config.yaml
n_layer: 8
d_model: 512
n_head: 4
n_kv_head: 4
head_dim: 64
d_mlp: 2048
vocab_size: 16384
activation: "swiglu"
norm: "rmsnorm"
norm_place: "pre"
norm_eps: 1e-05
positions: "rope"
rope_base: 12400.0
rope_fraction: 1.0
qk_norm: false
attn_scale: 0.125
bias: "none"
tie_embeddings: false
parallel_block: false
init: "uniform"
init_std_qkv: 0.0188
init_std_o: 0.0
init_std_up: 0.0188
init_std_down: 0.0
optimizer: "adamw"
lr: 0.00089
beta1: 0.95
beta2: 0.99
weight_decay: 0.088
lr_head: 0.00476
warmup_steps: 260
schedule: "wsd"
decay_fraction: 0.283
decay_shape: "linear"
final_lr_fraction: 0.0
batch_tokens: 131072
seq_len: 768
doc_mask: true
train_tokens: 845500000
steps: 6451
dataset: "wikipedia_en"
Each number is 128 + 32 x the weight over its row's rms, rounded and kept within 0 to 255. Layers, rows and columns count from 0. The size above them is the row's rms in percent of the matrix's.

# layer 2 MLP gate, 2048x512, rms 0.0524, rows 1363-1371, columns 128-255
size [ 96 101 105 102  94  91  76 100 101]
[[117 119 168 123 146 111 163 108 150 125 139  85  55  75 121 165 165 151 156 143  97  92  95 110 149 116 118  85  87 136 141 171  80 127 126 159 120 168 184 163 138 111 191 127 114 145 121  99 147  99 118  85 111 135  64  83 144  73  70 136 156 184 154  57 173  99 206 175 114 143  94  79  59 142  92  94 104 143 115  68 132  38 160 138 157 147 131 144  66 105 140 107 151  88  99  98 154 154  90 183 143 108 147 167 144 117 104 130 120 138 146  97  92 123 126 123  79 128 142  95 168 173  96 171  79 140 121 112]
 [136 164 126  80 125 115 115 105  90 194 138 101  85  78 119 142 159  94 109 126  86 110 127 125 145 165 142 132 148 117  91 129 144 125 140 162 161  77 118 162 128 125 140 123 102 159  42 156 141 128  98  93 122 109 134 171 123  86 106 149 113 113 137  95  74 142 121 131 141 150 101 101 126 142 160 166 142 189 124 109 145 127 129 102 233 143 135 125 182 138 117 137 142 161 105 166  97 139 145 146  69 117 106  69 115 196  95 189 117  35 128 134 143  84 158 184 126   5 123 175  98 199 138 170  94 168 100  89]
 [112 156 159 135 101 128 143 149 150 110 118  97 106  48 133 116 134 187 164 102 117 106 107  79 174 177 128  91 147 123 144 174 105 140 130 109  97 131  95  45 124 142 177 125 128 125 109 158  97 127  90 119 151 156  89 142 118 114  85  99  88 154  95 127 148  25 136  67 129 117  56 161 155 123  90  94 162 188 163 152 139 190 136 152 131 126 132 160 121 153 111 134 107 175 109  92 144 101 106 189 133 130 109 128  53 122 110 100  99 136 117 126 160 201 135 141 166 109 157  94 133 165 156  84 162  70 165  63]
 [149 169 118 155 135 174  86 147 111 118 132 138 104  97  90 103 128 136 197 149  88 131 115 124 112 130 215 133 167  65 169 131 130 137 142  94 124 130 140 186 128 140 111  81 115 125 139  69  74 113  82 122 134  95 168 100  98 109 102 116 106 162  79 135 108 109 164  91 158 115 151  64 145  99 120 116 115 105  66 112 104 104 102  81 102 130 145 128 124  95 174 105 131  99  97 135 101 129 132 168 141 101 136 102  86 125 157 136 112  99 110 222  82 136 134 173 121 132 124 180 101 130 184 161 107 183  94 128]
 [100 134 119  88 162 160 119 121 107 161 113 142  35 148  86 169 105  89  88 148 128 133 147  89 167 127 128 198 118 109 128 126 149 108 167  93 148  74 159 138  71 130 192 132  82 131 118  69 142 130 114 163 175 178 182 167 104 153  44 144 102 129 132 138 134  89  95 106 131 144  63  97 143 108 175 155 150 104 126 132 141 100 155 168 165  87 120 127  51 111 176 129 111 128 125  84 126 131 188 103  84 105 132 131 102  69  92 187  40  41 115  95 107 117 145 147 117  83 164 167 112  94 119 137  97 167  97 114]
 [117  65 128  86 118 121 150  96 109  70 146 131 110 139 114 134  66 142 167 147 165 159 134 105  94 171 133 129 166 161 143 127  77 154 132 140 143 113  59 120 125 179 149 130 133 138 143  69 128  59 104  87 151 176 150 149  82 124 117 141 112 153 130 152  73 130 133 112 194 140 105 203 117 218  85 135 141 130 132  96 154  59 143  84 122 143 102 125  69 139  98 101 152 110 180 122  96 173  83 158 161 125 120 160  78  61 193 140 129 134 125  50 111 159 116 107 131 160 140 100  73  85 163 142 120 152 182  70]
 [133 114  83 139 122 107 109 129 143 130 117 167 112 185 196 133 127 117 162 178 127 129 138  98 140 139 141 104 154 169 100 143 142 123 107 203  96 164 112 177 150 121 137 121 148 142 121  70 115 122 167  68 161 102 181 168 124 127  93 195 197  62 143 127 122 134 182  84 183 154  73 125  76  94 186 134 126  53 184 134  94 162 154 179 119 137  81  97 149  81  90  83 140 112 142  71 141 153  87 180 117 133  88 170  63 123 112 107  80 137  68 130 107 118 154  75 144 104 115 143 159 155 117 132 132 171 107 140]
 [100 139 154  94  75 127  87 129 152 148 115  87 161 130 170 130 128 125 121 144 122  93 151 188 153  99 136  76 142 149 137 120 120 137 143 110  96 119 119 162 158 142 170 137 132 125 168 148 110 147  85 108 131 103 114 107 143  82 109 127 128 139  93 148 137 183  62 108 140  77 152 175 132 146 118 154 134  86  77 158 101 171 198 185 121 145 118 155  39 127 104  62  98 176  71 134 157 108 126 108 121 138 129  69  96 178  62 133 139 119 108 141 138 137 143 136 122 144 113  95 154  88 168 118 141 109  87 138]
 [164  90 144 155 164 147 105 108  98 114 167 120 138 122 115 113 151 185 161 134 165 131 156 142  78 128 105 148 179  48 180 153 127 142 139 135 106 109 108 106 178 144  84 160 128 123 125 162 142 190 177 162 130 118 155 151 128 121 177 144 105 121 132 143 142 129 193 108 136 165  83 115  86 128 117 114 167  87 163 149  78 170 158  88 157 126 100 164 129 100  86 120 105 112 102 152 156 150 145 106 103 114 164  86 113 128 149 105 168 159  82 163 120  95 148  77  69 148  83 137 205  77 164 143 141  58 183 103]]
# layer 2 MLP up, 2048x512, rms 0.049, rows 1363-1370, columns 128-255
size [100 105 102 106  98  91  80 105]
[[120 173 104 104 128 140 117 101  98 147  71 150 117 143 115 148 162 128   3 139 150 164 119 121  89 156 131 140  90  75 112 120 194 112 165 103 139 154 140 125 114 134  94 153 114 115 146 133  69 176  96 129 116 132 158 106 140 171 132 176 134 110 171 148 110 126 109 116 149 180 169 167 159 128 139 115  78  85 138 100 131 127 111 122  84 102 137 168 143 164  94 137 127 182 130 124 168  80  91  86  84 133 135  84 125  80 143  86 180 138 140 145 141 165 114 195 162 146 138 107 140 146 114 145 165 135 115 121]
 [110 117 108  98 143 123 136 112 110  75 190 156 146 163  66  67 141 138  78  82 156 215 184 101 111  65 156 114 140 106 152 136 140 115 192 166 147 163 137  96 138 162 101 109 103 133  84 156 129 110 110  41 108 150 127 101 168  81 124 183 111 148 163 137  93 115 155 139 168 109 110 141 143 138 168 113 168 167  91 131 190  99  89  99 152 136 168  91 161 132  93  88 159 113 172 115 166 156 152 144 154 134 129 115 136 147 122 141 218 116  73 130 117 138 106 192 126 146 103 187 101 118  70 181 139 129 151 128]
 [ 99 156 125  93 122 121 122 202 148 131 161 116 114 103 138 123 140 137 178 102 133 118 142 113 100 133  95 138 103 164 101 126 103 130 148  89 125 119 115 159  83 217 142 101  93 133 176 135 155 103 116 152 148 148 143 142 159 183 155 148 138 124 138 110 130 173 106 131 137 150  92 134 136 190 100 151 130 167  83  93 140 117 111 163  96 148 125 114 147 112 181 112 146 152 185 127 107 161 127 149 134 197 123 111 154 205  84 125  89 158 124 176 129  86 122 169 150 128  77  93 117 153 119 168 152  97 206 143]
 [ 90 137  78  96 123 105 154 184 127 154 151  61 163  73 123 134 117 140 175 117 146 109  85 151 132 169 216 146  95 123 120 152 108 147 145 115 172 110 137 145 109 164 149  83 126 139 154 153 106 140 139  97 184  55  95 145  91 109 122 202 174  58 180 124 117 168 130  89  89 190 143 118 145 116 160 114  99  99 115 149 181 134 178 122 159 158 101 120  77 144  65 140 141 164 157 141 132 167  74 131 162 142 149 165 125 131 101 198 103 116 178  75 125 150 139  94 128 126 159 170 141 139 143 124 109 181  99 137]
 [161 127 149 145 113 163 111 124 147 115 101 141 149  84  97 112 100 149 188 161 140  92  96 159 118 150 120 110 119 113 100 132 151 126 148  87 146 152 104 153 130 126 152 161 121 137  86 169 162 111 124 127 185 170  75 108  42 118 172 116 159 211 129  91 114 201 153 132 147 131 120 102 101 163 121  97 148 171 140 133 159 110 114 102 101 117 129  83 155 163 141  99  96 155 120 183  97 107 128 127  86 173 123 171 150 129 172 133 136 150 171  85 162 192 113 151 110 178 142 106 107 136 150 163  94  21 167 160]
 [137  75  99  75 103 126 104 142 135 146 129 158 100 150 137 176 132 116  74  88 193 105 113  62  78 158 129 128 172  96 150 188  98 140 158 164 153 117 119  99 135 173 149 103  53 117 121 123 138 177 142 150 125 109 130  64 146 152 144 151 107 169  98 168 158  94  92 212 102  83 101 115 140 152 142 147 127 112 134  60 114 191 172 111 173 138 123  84 143 140  84 150 161 119 136  89  85 103 130  64 112 117 122 144 128 114 127 111 134  84 102 129 177 121 114 145 111 145  87 157 152 137 159 142  95  95 186 134]
 [163 136  81 115 119 148  97 117 127 163 152 148 141 208 188  89 111  97 136 136 121 160 134 138  90 132 168 112 105 194 138 161 149  94 107 124  82  98  99 187 116  73 239  85 148 177 118 142 172 112  76 142 103  63  98 145 138 131 128 118 192 116 114 180 110 129  89 134 184  64 129 185 161 115 159 188 140 154 123 161  78 159  88 133 125 140 153  65 122  86 120  93 146 130 129 130 146 166 110 145 148 147 155 127  95 146 172 125 103 105 121 146 176  76  89  84 150 163 107  88 182 156 157 157 158 113 126  70]
 [ 65 128 113  97 119 114 129 115 147  85 109 131 164 141 111  82 150 102 123 130  77 214 159 101 139  98 195 134 153 141  71  83  94 149 184 151 163  87 115 138 148 190 131 124 140  86 159  72 140 160 103 179 161 166 138 150 146 134  49 108 140  90  99 149 113 135 137  25 126 151 151 145 128 117 113 128  84 109 137 172  96 165 114 141 146 159 124 138 107  99 135 101 150 119  93 177 162 128 146  71 115 127 118 106 149 136 135 125 160 102 103 132 121 143 147 139  96  96 171 113  95 118 171 217 166 105 116 138]]
# layer 2 MLP down (transposed), 2048x512, rms 0.0456, rows 1363-1370, columns 128-255
size [ 98 109 103 109 100  87  85 108]
[[115 124  84 155 145 170  91 114  73 122 142 119  95 112 110  74 150 108 135 121 131 153 115  92  63 106 130  89 105 173 160 137 134 121 104  94 126 105  85 152 106 136 153 109 162  91  95 183 127 151 120 142 167  56 137 182 202 133 122 123 122 149 145 127 135 108 119 180 108 137  85 126  89 141 105  60 123 183 174 143 133 127 155 134 131 119 128 162 103 180 121 123 144 118 108 159 154 110 141 105 133 150 107 118 114 173  86 140 134 125 116  93 153 115 168 123 128  80 103 108 165  97 175 170 167 107 134 114]
 [140 182 151 143 151 125 114 146 113 159  75 155 102 102 125 115 136 147 147  76 111 164 134 126 176 155  84 132 136 176 107 162  88 101 136 104 139  86 176 184 104 114 137 142 113 110 115 121 144 110 148 118  97 160 126  93  67 136 100 136 141 168 109 141  98 161 112 122  95 104  92 161 132 136 142 175 156 133  60  72 139  39  66 142 152 155 150 130 103 144 111 148 108 109 151 161 132 126 114 127 129  18 124 144  78  78 141  88 159 109 129 151 127  92 178 159 133 130 129 188 148 109 128 120 116  80 127  61]
 [ 72  67 136 127 116 147 159  92 100  43 196 109 113 165 118  93 174 150 143 137 132 142 154 142 151 158 135 140 170 156 120 117 158 186 221 128 166 121 126 148 158 186 130 136  97 120 142 129 140 138 133 148 141 151 150  82 157 107 145 111 158 150 133 127 163 101 121 190 104 122 187 138  89 144 129  48 179 106 116 166  66 137  96 115 161 139  99 145  84 175 147  98 134  78 140 122  63 165 119 149 151  96 145  86 213 149 135 113 124  69 146  88  91 134 192 147  65 137 120  74  92  76 119 192  96 128 143 145]
 [139 100 123 111 149 119 152 131 101 136 129 202 130 146 102 116 126  94 115 165 160  99 169 115  89 194 150 136 171 125 120  26 123 180 182 132 214 101 150 110 171 148 124 145 133  79  96 132 143 132 118  81 140 149 161 133 113 133 160 129  90 134  90 182 102 175 119 142 120  90 132 176  59 171 113 165 154  91  97 226 150 173 132 150 167  62 144 136 159 164 156 184 144 115 113 113  73 152 121 139 161 154 129 103  86 124 142 110 163 139 144  86 112 109 191 160 105 126 101 144 105 122 109 106  83 102 123 123]
 [154 157 149 152 146 166  54 118 152  60 170 132 137 160 116 124  77 166 114 118 122 112  62 142  55 148  90  73 153 144 157 159 127 104 110 123 149 133 140 142 145 117 103 112 107 183 119 187 186 103 136  97  94 152 114 159 161 126 151  76 203 118 155 139 139  91 134 130 165  75 105 117 102  73 109 201 165 125 147 101 105 113 136 141 155 135 147 181 168 103 133 122  73 145 109 136 103 190 109 154 187 111 143 144 136  72  97 135 134 125 101 105 125 155 193 101  95  79 144  88 113 105  85 133 110 118 130 139]
 [167 161  66 141 124 141 143  98 162  88  88  81 124  96 109  79 108 167  71 137  76 171  83 117 209 126 133 144 106 144 101  63 139 118 206 134 124 142 117 119 110 135 108 137 126 166 127 113 151 149 132 150 150 109 135 150 159  96 136 125 106  84 143 145  63 177 167 147 129 139  95 177 123  96  89 128 129 114 221 130 149 106  52 196 229 119 164 192 123 158 110 103 109 129  77 147 105 126 124 127  97 146 140 136 154 148 145 111 131 121  96  72  67 171  61 110 170  72 140 162  95 113  87 101  81 106  93 116]
 [ 72  74 101 161 169 166 100 130 191 125 149  92 195 116 111 117  74  80 164  82 169 138 132 120 132 104 164 155 176 153 179  85 145 106 162 113 124 131  85 158 148 149 205  75  86 208 123 130 144 141 149 133 145 154  84 133 124 148  67 122 185 124 138 134 167 137  75 105 102  76 156 120 124 118 105 229 121 156 163 134 195 158 128 114  86 125 131 129 125  76 141 129 162 138 138 149 133 124 175 164 152  65 209 123 148 153 137 162 104 138 118 134 135 142  64  85 114 134 119 112 129 100 141 150 142 173 122 177]
 [123 197 119 131 102  91  99 129 112 146 112 175 166 127 110 133 120 163 120 137 161  62 138 150 109 150  91 116  94 110 126 187 170 129 144 111 114 133 155 145 114 138  74  94 158 142 145 176 118 192 132  90  99 139 150 152  77 163  96 157 146 165 100  56 105 112 134 157 122 179  86 153 108 149 115 109 190 130 100 132 129 122  73 103 119 152 128 190 131 127 153 107 133 143 173 124  82 120 101  99 132 148  60 155  39 144 151 142 142 121  93  79 138  99 147 146  82 145 165 203 132 141 120 118 103 122 111 168]]